Weights of a small GPT-style language model, trained from scratch on English Wikipedia.
Size: width 256, MLP 704 SwiGLU.
Architecture: LayerNorm before each block, biases.
Training: 246M tokens, 15817 steps.
Each number is 50 + 15 x the weight over its row's rms, rounded and kept within 0 to 99. Layers, rows and columns count from 0. The size before them is the row's rms in percent of the matrix's.

# layer 9 MLP up, 704x256, rms 0.124, rows 566-620, columns 0-127
088:52 28 65 52 40 33 20 58 81 41 48 35 31 09 60 32 70 48 53 76 70 60 99 44 54 60 34 57 65 53 59 93 57 39 50 58 73 45 47 37 50 42 29 52 71 28 61 48 42 33 49 44 84 50 32 38 50 65 45 19 63 39 64 54 45 37 44 50 41 42 57 38 35 41 33 34 35 52 46 32 89 60 54 47 57 52 45 40 22 66 54 39 32 28 45 39 54 48 68 30 60 61 55 40 49 53 44 49 74 26 23 61 34 19 27 73 46 57 39 33 42 54 55 52 54 64 54 80
103:65 54 72 35 56 47 61 39 33 44 51 44 48 52 58 50 42 39 43 23 25 46 71 48 48 33 24 54 76 35 61 40 42 59 22 33 35 39 33 46 51 57 87 58 46 88 64 55 67 14 31 45 64 47 47 45 66 47 39 60 47 55 82 69 76 32 39 41 75 61 81 56 20 53 28 38 42 56 27 27 53 66 58 33 38 46 25 45 18 38 31 54 40 62 40 36 68 65 65 66 49 33 57 53 42 44 37 33 58 41 52 57 34 25 56 45 48 58 52 52 71 45 35 32 49 32 76 47
104:27 30 54 44 49 64 46 31 64 47 63 43 52 47 73 43 40 56 36 52 41 46 54 60 59 61 43 64 49 63 49 60 51 52 60 53 42 71 34 55 64 11 33 70 42 68 60 28 38 53 34 61 52 65 24 39 45 64 41 32 34 50 50 65 49 63 48 29 44 78 17 50 43 46 85 92 39 38 25 25 64 88 59 33 41 62 25 26 32 36 38 57 44 49 43 18 25 63 49 46 28 54 50 43 28 35 26 65 59 52 39 50 58 51 59 74 32 58 58 09 45 46 61 60 43 54 24 54
106:38 25 44 67 53 41 39 26 61 23 57 37 59 57 53 77 55 62 66 82 46 53 61 41 34 54 30 42 54 54 50 42 20 31 58 65 41 54 48 45 37 48 25 40 53 30 32 36 32 66 27 77 60 60 15 35 56 45 69 43 49 45 32 84 54 31 43 49 46 66 42 75 63 46 27 56 64 49 85 41 52 43 56 49 63 39 61 37 62 66 25 49 53 42 39 19 58 31 58 39 53 47 26 57 42 64 38 35 36 29 65 53 50 78 49 44 65 42 47 41 48 55 31 43 75 34 21 55
099:55 34 61 52 54 36 52 50 33 44 58 53 55 51 87 55 38 63 46 52 51 37 37 44 49 66 76 73 43 49 51 50 32 56 66 42 75 72 54 55 26 53 51 44 37 47 78 32 53 36 57 38 20 63 42 61 44 52 44 70 42 21 69 30 37 45 69 25 56 58 48 55 60 61 31 44 46 72 23 50 70 49 53 39 66 56 38 51 80 44 73 48 74 49 62 77 35 39 54 57 69 55 18 47 33 56 56 53 38 67 24 42 54 52 56 59 38 37 42 41 45 50 73 46 42 52 64 30
097:60 22 70 56 62 30 54 79 49 24 33 44 29 63 25 53 45 61 33 75 43 36 68 59 60 35 70 64 56 70 61 50 51 58 48 71 60 40 71 68 51 53 33 52 62 93 54 65 67 52 43 63 49 33 71 25 60 78 58 42 61 63 23 51 71 27 50 32 39 69 71 67 37 51 40 43 55 28 62 40 32 43 45 30 26 46 60 47 41 69 42 45 59 57 66 49 44 61 33 55 65 64 37 56 55 73 31 45 69 45 22 30 34 34 74 62 59 24 45 40 37 56 49 30 26 55 37 44
097:44 74 45 40 59 39 66 37 67 24 43 49 71 61 35 55 57 54 13 52 71 37 52 43 40 51 22 47 66 34 44 34 42 34 62 55 49 74 42 54 54 53 57 43 55 74 31 33 65 57 41 48 68 40 46 43 54 56 70 80 47 25 71 59 26 32 39 49 70 71 44 48 41 52 50 41 25 46 42 65 50 55 29 54 51 59 71 64 22 42 57 64 40 69 46 41 55 59 32 48 21 39 41 62 16 55 57 50 43 46 30 39 39 21 55 48 56 50 43 78 37 45 56 43 37 85 55 41
105:68 68 50 60 45 63 53 57 77 55 52 21 54 62 63 61 54 39 36 21 49 23 33 57 45 49 71 42 41 29 66 40 38 49 74 41 67 59 51 45 46 48 64 48 62 49 46 37 61 20 79 23 56 39 57 73 34 42 23 46 60 64 52 43 67 76 57 60 58 44 56 76 40 58 36 68 05 42 77 67 36 30 44 76 58 62 68 31 48 45 40 25 52 39 18 50 71 32 56 80 46 76 40 43 33 44 52 33 54 37 22 53 57 64 35 34 47 51 48 60 36 57 47 61 37 40 56 50
095:30 45 48 44 60 61 48 82 46 52 32 57 86 65 32 70 47 83 71 34 70 48 17 45 37 41 46 67 42 50 38 39 61 72 22 42 57 48 44 57 25 55 42 40 37 39 54 69 44 38 43 43 50 60 22 68 69 40 52 47 46 56 81 48 60 75 69 54 25 50 72 53 22 45 45 37 45 57 38 67 34 57 52 63 60 55 39 70 26 29 48 53 32 40 51 67 44 73 54 44 45 63 56 52 56 47 96 56 56 21 54 38 62 55 27 73 87 46 43 36 56 54 34 49 50 17 76 49
082:28 50 41 60 21 86 58 45 58 47 39 67 54 58 38 44 95 53 55 33 78 56 62 35 76 33 68 35 19 63 60 53 50 66 33 51 50 50 56 66 69 50 47 00 46 70 72 45 29 18 46 49 49 56 63 49 56 72 19 60 55 47 54 66 46 46 56 53 55 64 74 65 54 57 58 49 57 32 65 54 33 33 63 58 40 58 29 67 52 41 43 58 83 25 57 66 53 42 48 71 38 26 49 41 39 33 57 55 54 45 42 64 33 43 31 53 55 68 48 63 48 44 77 53 39 49 72 51
092:67 42 46 54 46 64 39 42 57 31 32 53 57 35 34 46 37 16 42 54 25 31 68 22 41 46 37 60 62 39 45 51 34 47 36 36 62 52 55 61 36 57 60 51 40 46 38 39 50 53 37 60 50 60 51 50 47 58 46 51 25 58 36 92 37 20 33 61 13 51 21 22 37 63 54 55 44 64 42 32 58 61 42 47 47 62 63 34 55 71 55 52 40 73 39 25 65 65 36 61 56 28 41 40 60 32 41 41 46 63 66 57 55 69 72 50 54 22 26 43 37 26 55 59 53 55 38 53
106:43 27 39 56 58 57 88 55 66 63 36 33 53 48 46 45 61 42 56 52 24 37 31 69 48 54 60 55 50 52 68 48 27 51 53 56 40 57 66 55 35 28 62 55 25 53 43 28 36 55 44 45 52 42 52 41 41 61 44 40 58 68 52 31 27 51 73 54 60 74 30 38 55 42 63 70 88 59 30 43 54 57 42 41 35 61 63 36 49 41 38 52 49 48 44 49 46 36 51 46 73 55 65 91 49 45 54 79 33 52 59 27 41 70 79 47 44 62 42 34 54 58 87 50 57 82 43 47
100:74 45 36 65 59 49 47 47 48 59 25 49 45 71 52 45 42 41 66 41 51 46 33 54 54 61 54 53 45 32 47 70 43 28 78 33 63 37 46 33 18 51 42 99 56 47 52 37 50 75 51 42 65 87 43 55 49 43 72 42 54 57 45 54 46 33 47 34 52 50 39 30 64 47 64 64 51 47 48 30 41 76 47 61 59 62 68 53 56 51 37 85 59 37 58 58 54 53 66 30 42 32 25 34 36 40 46 34 32 40 20 53 41 33 66 36 33 40 38 52 47 62 46 59 24 50 61 54
101:48 68 87 40 55 73 56 61 41 25 48 49 51 17 40 47 24 56 45 56 36 32 37 66 57 59 50 55 57 56 90 67 32 45 53 30 39 37 55 53 45 31 55 41 46 24 13 43 67 57 58 76 73 56 63 61 45 44 37 54 67 58 33 32 41 60 46 31 45 42 23 77 99 28 52 44 68 33 48 37 48 71 51 50 56 38 29 53 53 62 59 16 58 47 66 31 56 57 63 33 64 35 52 47 63 46 65 31 34 64 51 60 67 59 46 52 38 43 51 43 29 64 57 60 69 61 51 51
101:58 74 51 50 53 59 44 56 60 51 75 50 32 55 60 23 77 55 48 62 55 33 85 64 64 59 52 23 44 46 46 48 57 72 28 62 54 44 64 59 48 65 53 55 63 50 41 50 38 13 05 72 47 22 50 42 52 66 48 48 23 44 58 56 69 57 49 33 63 64 85 31 58 68 63 59 73 31 54 53 54 46 32 76 61 63 47 21 39 53 51 54 67 37 38 37 86 50 63 67 45 45 42 65 64 60 28 38 83 29 61 24 63 55 26 31 46 58 48 76 67 23 35 34 77 43 38 52
101:49 60 59 37 56 48 25 85 66 48 56 62 51 43 56 74 57 24 44 59 82 40 54 68 38 41 73 48 48 38 40 42 43 53 62 36 80 61 17 61 53 54 48 48 29 46 78 52 23 60 70 42 61 56 15 64 24 40 40 56 55 19 43 56 45 54 66 48 34 31 77 52 41 65 57 51 60 61 57 50 74 38 70 39 29 59 48 49 40 56 49 74 31 50 56 76 57 55 62 66 72 59 20 55 27 37 19 30 62 22 35 69 79 59 64 31 34 24 51 28 49 60 40 70 31 46 48 64
107:45 34 47 54 58 50 37 38 40 64 38 36 57 50 52 65 39 44 53 62 46 36 53 40 35 36 58 58 74 48 67 31 56 52 51 50 59 61 39 79 69 61 68 48 33 39 42 37 48 47 57 55 45 76 45 33 68 71 45 43 64 53 59 63 70 57 50 71 20 59 38 58 44 48 69 39 54 45 82 48 22 65 61 57 27 44 20 52 39 36 58 57 58 50 33 15 49 42 16 80 69 63 54 54 77 28 41 45 44 55 54 65 55 33 34 55 48 56 60 50 68 31 43 49 63 51 47 53
100:16 37 63 30 57 59 58 46 43 45 44 56 68 36 59 49 40 58 17 41 75 50 39 45 37 46 49 54 54 60 73 44 56 58 33 52 21 55 74 60 40 63 37 55 49 47 72 17 55 51 51 45 55 31 31 49 52 26 24 27 23 40 60 53 46 62 43 63 70 66 68 39 60 39 60 34 51 61 62 34 53 52 58 54 57 20 23 13 45 41 79 21 49 65 63 70 41 60 54 72 57 52 43 56 53 39 52 46 55 33 47 48 60 37 42 58 25 66 40 27 90 68 38 43 46 29 70 25
102:18 42 64 49 58 74 73 56 47 42 50 72 74 41 43 52 49 61 32 56 58 81 20 53 52 68 47 29 45 55 46 33 51 41 59 47 62 45 39 50 39 52 50 55 74 55 63 29 32 51 49 54 50 43 46 56 37 43 29 41 42 58 72 27 04 53 50 22 62 41 67 54 42 21 54 36 66 59 64 67 67 15 38 46 26 43 92 44 26 35 51 71 37 62 49 59 56 16 72 51 32 33 29 35 58 56 16 41 47 76 48 32 35 73 54 57 71 41 43 39 53 69 45 58 30 41 77 57
094:33 37 66 50 56 50 57 46 70 45 25 99 54 67 35 51 40 34 43 54 70 56 62 27 40 53 15 40 37 60 69 36 72 41 67 69 49 22 36 59 50 27 38 55 31 76 74 39 52 57 56 35 76 70 32 51 55 37 60 35 58 43 69 50 27 41 28 48 51 47 92 46 65 55 39 65 53 39 45 41 59 34 48 33 54 63 99 67 61 43 41 52 35 63 58 31 64 47 45 52 44 63 69 51 33 59 56 42 26 52 51 69 35 68 45 57 62 34 57 49 30 56 50 56 36 63 35 51
096:44 36 59 52 45 27 51 78 58 51 56 29 40 75 51 20 33 41 69 55 53 45 41 63 53 30 57 39 56 46 87 38 21 44 54 43 27 42 64 50 47 55 74 53 67 74 28 54 48 26 55 49 56 72 55 73 58 41 49 53 51 57 13 66 28 29 85 44 51 79 61 52 40 55 62 42 85 50 57 58 52 55 32 47 55 63 33 37 59 49 39 52 50 76 36 64 51 62 27 33 72 65 36 70 62 43 58 52 35 51 49 43 58 29 61 18 43 46 58 68 38 35 42 65 33 49 47 75
097:36 75 51 80 52 40 55 60 47 79 37 71 43 38 50 32 79 52 42 51 67 49 62 36 36 53 41 39 42 72 42 49 43 64 42 54 75 61 41 42 46 35 56 44 59 45 35 35 65 76 73 49 38 28 30 49 35 38 48 70 62 32 55 53 47 36 52 65 43 53 51 67 57 27 54 18 53 24 38 72 67 49 82 63 54 73 69 33 42 55 37 56 75 48 60 48 29 47 59 04 44 13 61 54 27 50 29 43 54 42 48 60 71 49 45 29 59 29 27 37 61 56 42 51 33 42 46 29
112:67 58 49 56 51 71 49 62 62 49 58 49 58 52 64 36 50 47 75 74 59 60 56 41 47 63 30 57 60 54 53 22 58 04 55 59 42 30 46 72 26 13 38 41 19 50 48 36 37 50 64 38 43 36 73 14 74 56 33 55 51 59 50 24 23 69 06 42 41 68 42 38 41 11 41 62 31 39 45 31 67 21 41 57 58 34 65 51 59 36 37 43 64 26 45 43 38 70 62 58 40 42 39 52 53 75 68 52 51 57 57 39 51 58 58 77 77 48 79 29 54 46 39 53 35 39 37 57
103:51 44 78 36 46 74 68 39 58 46 58 69 80 55 28 43 31 65 52 62 33 51 31 48 45 50 57 49 41 80 56 43 73 58 57 63 28 28 65 46 51 60 51 65 36 50 33 62 44 53 64 41 41 36 65 29 55 46 36 25 59 62 38 49 40 37 45 51 40 46 39 61 38 66 30 51 54 63 70 33 34 42 82 47 46 38 33 46 74 63 51 53 61 86 30 41 43 56 46 34 80 28 53 53 42 43 43 53 44 37 59 75 27 53 76 59 44 50 42 38 59 41 61 44 45 44 18 57
100:57 27 37 44 40 45 68 88 34 21 42 64 25 44 68 38 40 50 63 56 32 62 60 18 68 63 75 49 21 62 53 30 55 38 26 59 42 78 57 58 57 38 48 49 45 68 33 36 66 52 45 43 66 58 74 50 58 38 52 52 57 65 43 49 60 68 42 62 51 53 43 57 56 69 59 69 47 61 34 70 35 56 66 65 35 45 63 69 54 20 40 32 40 53 37 42 30 75 53 18 42 68 59 39 53 37 87 52 30 40 45 71 99 33 69 25 67 45 50 51 54 73 55 86 52 38 53 32
091:34 59 34 64 52 60 51 14 46 37 53 43 44 55 49 51 60 39 52 39 60 67 62 52 54 63 45 55 49 38 52 58 38 32 42 59 57 53 64 09 54 44 43 51 15 37 75 36 46 50 76 06 46 57 38 37 30 75 30 50 47 38 50 51 33 52 65 37 48 66 66 51 67 50 50 46 53 69 37 66 64 39 26 42 54 56 65 64 44 55 36 23 37 24 52 30 35 41 17 66 46 51 69 80 53 70 40 55 52 57 62 63 49 48 48 47 51 52 70 38 13 60 33 39 54 54 44 48
097:62 43 48 45 55 67 47 31 60 48 64 74 58 09 20 54 42 16 64 52 49 66 59 55 55 61 48 44 62 73 31 59 85 43 40 40 24 44 21 59 63 29 85 59 60 59 38 63 59 60 59 29 45 20 49 47 30 74 69 33 74 54 33 71 36 56 45 47 39 50 40 65 29 57 38 57 62 57 80 70 46 39 69 34 49 48 97 46 44 64 19 29 30 46 66 40 27 48 53 52 31 59 22 42 61 58 45 53 31 50 64 54 73 62 47 53 34 49 50 44 72 74 41 41 27 56 58 43
092:31 91 50 46 56 80 66 35 65 54 30 51 58 43 68 62 42 61 41 64 47 72 65 67 34 35 32 40 46 38 53 40 50 55 28 40 43 73 37 72 33 45 30 67 36 55 67 64 34 52 48 50 30 45 70 30 34 64 31 43 48 49 67 61 69 65 52 52 55 65 49 54 35 27 87 67 46 55 38 62 31 71 68 51 50 54 59 51 58 38 52 54 80 59 42 30 49 59 76 43 54 54 70 39 61 39 82 60 64 66 39 32 51 50 44 84 54 65 55 78 67 53 68 56 35 43 53 22
095:86 43 42 50 49 72 42 48 45 67 38 63 62 40 60 41 53 10 44 48 28 59 56 42 33 82 64 48 32 54 36 36 30 32 28 58 41 53 62 20 59 60 51 67 66 64 39 61 91 39 47 32 38 39 59 50 26 41 72 47 59 62 33 75 31 65 44 22 21 37 21 22 59 64 43 57 62 43 36 42 94 77 28 43 34 43 35 38 56 59 44 43 56 70 66 35 72 67 56 28 46 61 60 60 33 51 60 67 66 25 55 32 84 36 57 49 60 57 40 52 44 31 40 57 63 43 56 64
104:51 28 44 39 65 47 46 36 41 44 43 77 52 41 34 53 55 44 78 24 62 57 62 37 44 40 53 48 61 33 39 71 58 59 46 50 62 57 86 61 65 43 45 49 56 39 31 62 44 73 45 40 69 55 24 44 47 66 82 43 78 51 53 51 40 70 35 59 59 73 57 83 46 63 47 53 75 56 37 39 34 48 43 99 75 40 67 28 31 45 30 30 45 25 51 37 57 46 47 35 52 38 31 58 54 36 27 37 43 54 34 51 69 34 45 21 40 64 18 32 46 64 61 54 47 47 00 68
102:33 72 34 27 51 33 40 35 29 41 49 32 47 78 56 54 66 62 58 84 44 48 53 61 35 52 24 59 38 82 41 58 50 62 41 46 59 45 40 54 56 42 38 43 47 42 83 38 63 50 38 51 57 45 53 46 44 87 55 57 31 64 62 50 53 52 46 72 22 68 72 97 53 38 63 38 08 29 53 35 53 64 75 51 61 45 79 48 55 40 50 70 82 50 37 50 32 44 38 28 50 51 60 51 44 39 33 31 36 45 39 70 28 51 63 61 61 53 52 34 49 39 66 71 57 38 34 60
109:55 42 22 56 60 38 52 45 68 53 31 54 46 36 36 27 38 66 43 65 53 57 52 88 47 90 75 54 62 56 46 42 36 58 37 38 77 44 84 66 60 16 36 32 42 57 14 62 46 49 72 65 58 51 74 50 59 43 43 90 58 25 61 28 31 44 65 21 52 47 49 47 50 34 50 50 40 52 43 60 63 30 27 25 63 52 58 76 53 58 60 35 79 21 56 57 57 55 53 62 55 29 48 49 45 34 43 58 36 39 39 73 54 43 31 40 38 68 41 61 44 39 72 29 43 52 38 25
092:56 34 66 64 52 55 61 61 35 54 57 64 41 47 72 66 43 43 69 47 64 40 54 56 26 45 67 81 53 44 22 37 34 56 44 21 37 47 32 44 36 18 46 63 21 49 18 28 59 50 64 52 60 51 51 56 30 45 46 61 41 48 33 69 61 64 31 76 49 33 58 50 52 40 46 58 37 64 37 61 56 62 28 53 37 52 39 65 46 62 61 29 41 62 79 64 48 64 28 48 22 41 77 51 43 58 40 67 15 81 58 46 65 57 58 65 50 59 77 60 56 66 39 17 42 49 66 40
105:07 35 38 26 37 31 25 72 65 37 40 53 32 33 43 45 55 59 66 53 42 45 57 52 63 24 58 57 47 50 41 48 42 72 45 45 63 54 52 51 82 57 52 42 73 58 35 50 48 47 20 78 53 30 33 30 49 45 44 46 47 50 72 49 29 32 51 35 80 29 64 41 53 48 60 50 65 49 54 73 39 61 54 37 29 57 53 71 27 53 37 72 48 56 32 30 35 49 56 48 46 37 55 59 46 25 51 57 37 49 35 58 67 50 52 58 51 42 35 81 46 10 34 30 39 43 49 70
104:42 47 33 32 59 38 51 45 35 46 37 48 47 64 62 46 49 59 73 62 40 22 39 48 44 52 38 75 71 40 62 32 33 64 47 38 00 63 45 40 46 44 46 47 37 57 65 41 12 51 40 36 55 53 66 49 30 61 46 21 95 59 23 70 63 58 59 30 46 50 41 35 50 31 48 25 47 44 26 68 59 64 58 33 36 66 43 52 58 63 67 24 41 58 35 63 70 29 50 58 71 55 63 79 53 51 49 22 56 32 22 39 80 46 55 58 59 80 32 59 64 36 42 36 73 52 42 56
103:54 78 51 71 54 25 37 48 62 26 63 64 56 45 77 44 46 75 51 49 41 21 50 62 60 35 31 48 23 65 99 41 69 56 60 49 46 29 59 60 69 40 70 49 20 57 37 33 42 48 46 64 60 41 54 45 61 53 45 43 35 79 63 50 60 64 30 58 41 34 55 32 41 46 50 72 39 64 43 36 24 48 52 50 52 52 58 25 54 43 36 25 67 68 43 41 30 55 34 37 43 63 60 57 64 66 31 41 59 56 42 45 34 37 29 69 25 41 68 24 55 63 56 29 53 69 34 74
099:42 44 61 70 55 39 55 47 43 44 70 62 92 26 54 38 34 48 51 51 52 72 47 43 66 28 19 38 31 53 66 22 53 45 50 43 51 48 21 72 57 49 68 23 60 50 17 48 74 48 45 47 15 51 34 35 75 74 37 34 25 30 51 55 60 26 50 64 55 41 51 62 48 48 40 51 60 37 80 54 50 61 33 40 40 37 56 55 36 74 46 34 59 62 45 59 32 20 35 73 39 67 48 79 53 45 66 60 10 70 55 57 58 62 35 38 53 59 68 47 50 47 46 58 54 46 50 43
093:17 38 36 67 41 47 64 60 63 51 51 45 66 81 52 35 49 30 61 52 17 28 65 61 54 57 71 38 56 44 55 57 36 58 58 57 66 57 66 50 43 66 32 36 52 41 50 22 42 27 72 55 48 37 63 66 48 24 53 47 35 43 34 35 35 47 70 38 49 60 78 32 69 50 46 62 56 77 42 62 39 67 46 83 82 74 61 37 37 70 47 68 56 37 70 55 92 49 41 39 46 34 73 48 34 45 67 22 74 32 45 57 45 34 27 50 41 47 21 26 65 46 68 71 44 32 29 31
100:54 57 38 79 44 05 32 50 34 57 43 35 35 92 62 48 57 58 67 32 59 42 45 61 33 16 54 38 64 38 45 54 42 69 59 38 44 48 44 37 65 83 39 61 40 43 48 40 41 66 53 12 42 54 52 59 23 14 53 58 35 26 74 57 50 68 46 54 35 38 51 60 42 55 34 42 36 47 60 49 23 48 53 51 53 58 42 71 50 16 52 43 60 56 59 94 44 49 36 57 43 46 59 44 42 46 29 63 57 65 51 74 44 69 42 44 24 58 42 73 36 45 61 38 59 31 51 36
097:65 63 23 42 68 34 52 56 32 42 34 52 56 56 55 32 65 17 28 37 45 71 34 46 14 41 65 69 04 66 62 43 58 32 23 49 71 24 49 16 69 46 49 47 26 46 46 55 56 60 65 19 40 22 70 53 57 25 49 53 59 33 67 54 54 21 53 56 44 53 56 28 74 18 58 61 56 44 65 48 88 59 64 62 45 36 53 17 42 54 76 37 53 70 56 46 62 62 30 33 46 65 45 38 20 39 34 51 39 45 46 50 61 22 52 58 19 67 50 52 74 53 52 57 51 52 31 85
101:46 39 42 64 65 65 55 72 59 34 32 59 54 41 44 36 58 44 68 45 59 28 62 51 41 47 45 41 75 47 52 79 68 41 45 52 56 44 37 70 04 42 53 99 54 58 65 51 63 52 31 61 77 64 53 64 29 69 65 25 71 73 41 47 66 36 45 41 40 52 42 48 50 47 59 57 73 54 52 39 38 55 37 75 50 63 73 35 22 56 42 43 51 33 42 56 41 53 76 26 46 50 41 49 36 33 50 29 71 45 06 44 25 36 78 45 53 29 46 29 59 51 48 66 30 47 68 49
101:36 43 53 54 50 44 62 52 66 51 29 46 44 86 58 60 40 62 85 39 67 37 44 68 49 43 31 65 56 52 41 75 62 52 65 64 27 27 45 64 46 23 55 59 38 42 62 35 45 95 60 49 51 57 44 53 62 47 42 74 44 39 52 26 49 29 36 41 59 45 74 75 39 39 62 32 47 68 34 28 50 51 58 57 38 48 33 47 54 17 72 48 63 49 45 47 58 15 47 37 36 41 65 46 64 43 49 47 48 32 48 57 36 31 50 87 62 71 31 52 38 53 46 67 46 64 45 54
102:59 25 24 45 54 72 17 56 59 58 37 49 63 37 66 49 49 45 15 56 44 40 33 26 35 66 41 68 39 45 41 72 52 23 60 66 62 62 37 32 66 56 51 48 44 37 48 73 56 62 41 75 52 76 63 26 43 45 73 53 43 64 61 67 54 49 47 50 64 42 44 60 40 76 59 36 49 21 28 47 52 61 55 58 51 67 34 43 50 43 48 54 67 55 44 36 76 48 30 51 39 31 45 46 32 54 19 38 64 37 39 71 34 57 50 55 15 39 64 76 34 60 45 47 50 58 47 73
095:25 18 34 53 27 54 11 44 72 55 49 22 51 56 31 33 51 24 27 46 41 35 64 49 45 47 94 43 53 72 29 46 33 54 50 42 67 57 59 48 30 39 50 42 34 37 59 51 64 37 34 48 50 43 63 50 52 64 44 40 45 35 44 49 72 50 31 47 62 40 61 39 67 64 45 75 46 44 47 80 28 49 31 49 30 47 66 51 68 45 72 68 56 36 47 57 47 49 83 07 80 48 51 57 63 64 62 54 44 70 79 48 65 71 47 32 73 39 56 71 69 37 53 34 73 62 73 40
091:35 47 59 55 49 37 33 64 89 31 69 06 47 49 57 60 73 39 48 38 62 72 59 55 74 18 41 32 47 28 42 54 29 60 47 36 39 31 51 26 41 53 37 32 34 37 60 50 49 48 31 14 41 35 63 60 73 52 50 48 39 50 35 76 34 63 57 68 44 43 57 56 62 48 70 50 48 39 27 43 44 66 50 42 48 53 37 51 50 52 66 54 46 45 68 59 62 51 54 26 58 90 70 33 21 65 60 56 77 50 39 80 42 49 40 42 56 42 36 45 60 74 29 59 45 34 56 72
093:37 43 45 49 50 37 56 38 56 58 63 44 49 68 48 43 61 46 52 42 61 45 57 48 58 17 57 28 42 42 09 75 45 46 59 37 45 62 75 55 62 67 53 37 51 32 68 31 50 35 26 44 30 28 70 34 53 45 48 35 39 46 64 54 58 60 46 42 46 19 72 42 75 42 70 80 57 50 62 69 50 42 59 52 72 75 26 34 63 49 35 43 61 52 63 32 83 35 42 59 51 55 27 49 50 86 39 41 69 58 75 33 33 22 55 68 29 42 13 49 51 62 41 41 52 59 38 55
105:52 63 61 51 45 68 63 51 50 43 46 41 51 22 37 27 23 53 37 84 41 78 51 23 50 56 54 76 47 49 54 60 61 51 65 42 46 35 57 41 43 31 54 45 52 43 26 74 51 75 67 47 44 66 57 28 58 70 48 28 26 23 20 61 60 67 35 42 18 06 40 55 68 67 70 45 59 89 47 64 47 47 51 55 54 37 62 27 39 68 46 38 30 57 46 48 12 78 58 31 00 45 38 48 44 69 73 37 36 62 37 58 56 58 73 44 57 70 51 55 39 57 51 57 47 45 42 61
093:33 47 22 59 44 64 79 43 46 29 50 31 66 23 38 32 54 41 78 40 40 49 46 47 72 54 37 46 45 38 59 72 22 42 75 54 42 47 52 77 57 70 66 54 79 51 33 09 58 38 45 55 54 39 40 45 57 28 49 72 28 56 55 62 74 40 48 62 59 27 49 54 56 43 43 62 78 70 33 39 52 60 55 18 51 49 46 81 54 52 44 37 36 45 44 48 44 54 41 57 14 62 36 49 72 33 50 48 73 63 59 57 27 68 77 46 78 28 35 58 43 45 40 40 34 89 68 49
106:76 74 32 69 48 52 72 88 59 48 47 28 66 49 44 23 52 43 50 55 55 45 51 57 39 70 63 56 49 80 43 43 57 35 66 29 10 35 42 52 62 23 58 41 71 75 46 35 67 60 60 36 12 44 42 45 57 51 57 27 61 29 51 55 51 52 55 30 52 71 40 46 34 34 58 68 44 33 48 67 48 42 76 46 65 31 52 33 75 75 63 46 56 83 97 52 81 49 33 80 88 58 50 32 47 63 44 60 18 61 55 24 41 74 56 48 37 41 66 40 38 50 57 46 54 51 59 34
106:64 51 80 62 49 21 33 21 52 20 35 59 53 47 55 37 50 20 59 65 42 41 80 33 64 44 62 35 36 49 65 47 71 38 46 47 60 66 63 55 71 75 61 50 48 47 32 38 58 49 55 51 79 46 41 27 67 50 63 49 49 50 67 46 52 54 42 41 46 44 43 39 57 51 56 26 79 63 57 45 58 62 59 35 53 54 62 34 51 32 35 52 45 54 82 32 51 96 59 37 50 58 51 28 34 55 48 29 70 62 59 48 70 31 71 33 45 57 59 50 70 70 60 70 45 48 43 49
097:70 41 49 58 56 47 73 47 35 43 85 58 36 32 56 61 32 48 42 17 35 51 19 25 54 55 56 64 46 29 48 46 31 43 59 26 43 10 54 70 49 40 65 49 51 53 88 21 45 46 66 54 87 89 72 70 48 27 48 50 42 68 56 76 46 68 60 55 17 71 72 56 34 47 52 69 28 68 44 32 39 35 37 53 53 30 74 14 52 48 31 74 29 77 33 37 34 52 33 51 51 58 43 29 58 61 44 52 43 35 45 37 32 60 52 47 44 55 42 46 54 64 56 76 56 53 44 44
102:52 62 81 18 46 39 54 49 51 37 55 49 31 34 56 65 34 53 61 48 73 52 67 50 51 32 43 68 53 14 52 71 64 76 69 25 47 51 69 55 37 33 65 50 33 31 52 45 73 76 67 43 79 46 50 39 65 77 62 67 16 28 49 55 46 56 68 69 60 46 31 57 46 36 78 29 54 86 48 27 45 25 61 49 55 33 51 41 67 38 64 48 70 50 61 71 41 67 72 27 50 63 41 43 16 52 53 47 43 53 44 54 44 26 48 55 57 40 41 47 55 60 49 79 41 45 48 56
104:45 69 37 32 48 64 57 37 48 80 37 29 52 13 55 66 41 37 68 43 66 50 42 55 27 49 28 78 52 54 87 53 48 48 47 92 49 57 43 47 18 37 70 46 57 52 64 64 50 53 41 42 64 72 66 79 37 57 64 38 60 69 31 25 56 50 66 50 48 53 32 67 60 30 57 52 44 71 68 47 54 42 48 66 56 33 94 23 58 41 58 70 58 42 61 57 36 17 29 44 42 60 57 36 44 49 67 19 54 56 40 59 40 39 57 49 36 53 54 54 52 75 28 85 71 62 63 72
110:53 66 30 64 49 47 45 57 76 55 73 44 59 67 24 56 58 48 54 55 40 30 42 15 37 41 49 44 72 48 24 68 39 42 70 49 59 44 36 45 60 38 59 38 38 60 51 25 38 59 30 46 36 41 22 36 57 36 53 81 32 48 24 63 62 59 69 44 43 43 47 31 53 74 80 57 48 60 90 36 75 30 30 20 36 55 48 52 75 59 38 63 59 28 71 47 51 45 57 60 51 58 24 57 52 49 51 61 48 50 57 50 27 82 52 41 48 72 36 46 42 69 38 18 49 37 58 82
100:24 59 21 56 55 57 19 37 55 66 68 68 42 35 40 37 47 38 74 39 51 47 45 33 46 41 40 57 49 56 72 41 51 56 53 29 37 33 68 60 48 46 40 69 60 61 47 47 23 45 46 72 40 48 54 53 67 64 65 44 64 36 65 41 27 30 45 63 47 70 71 51 38 27 79 61 63 40 49 44 67 41 33 39 49 37 52 41 62 41 54 79 61 68 25 65 61 81 33 67 29 38 54 47 45 39 38 34 78 38 55 46 52 46 67 45 51 44 50 43 05 53 63 46 48 29 47 46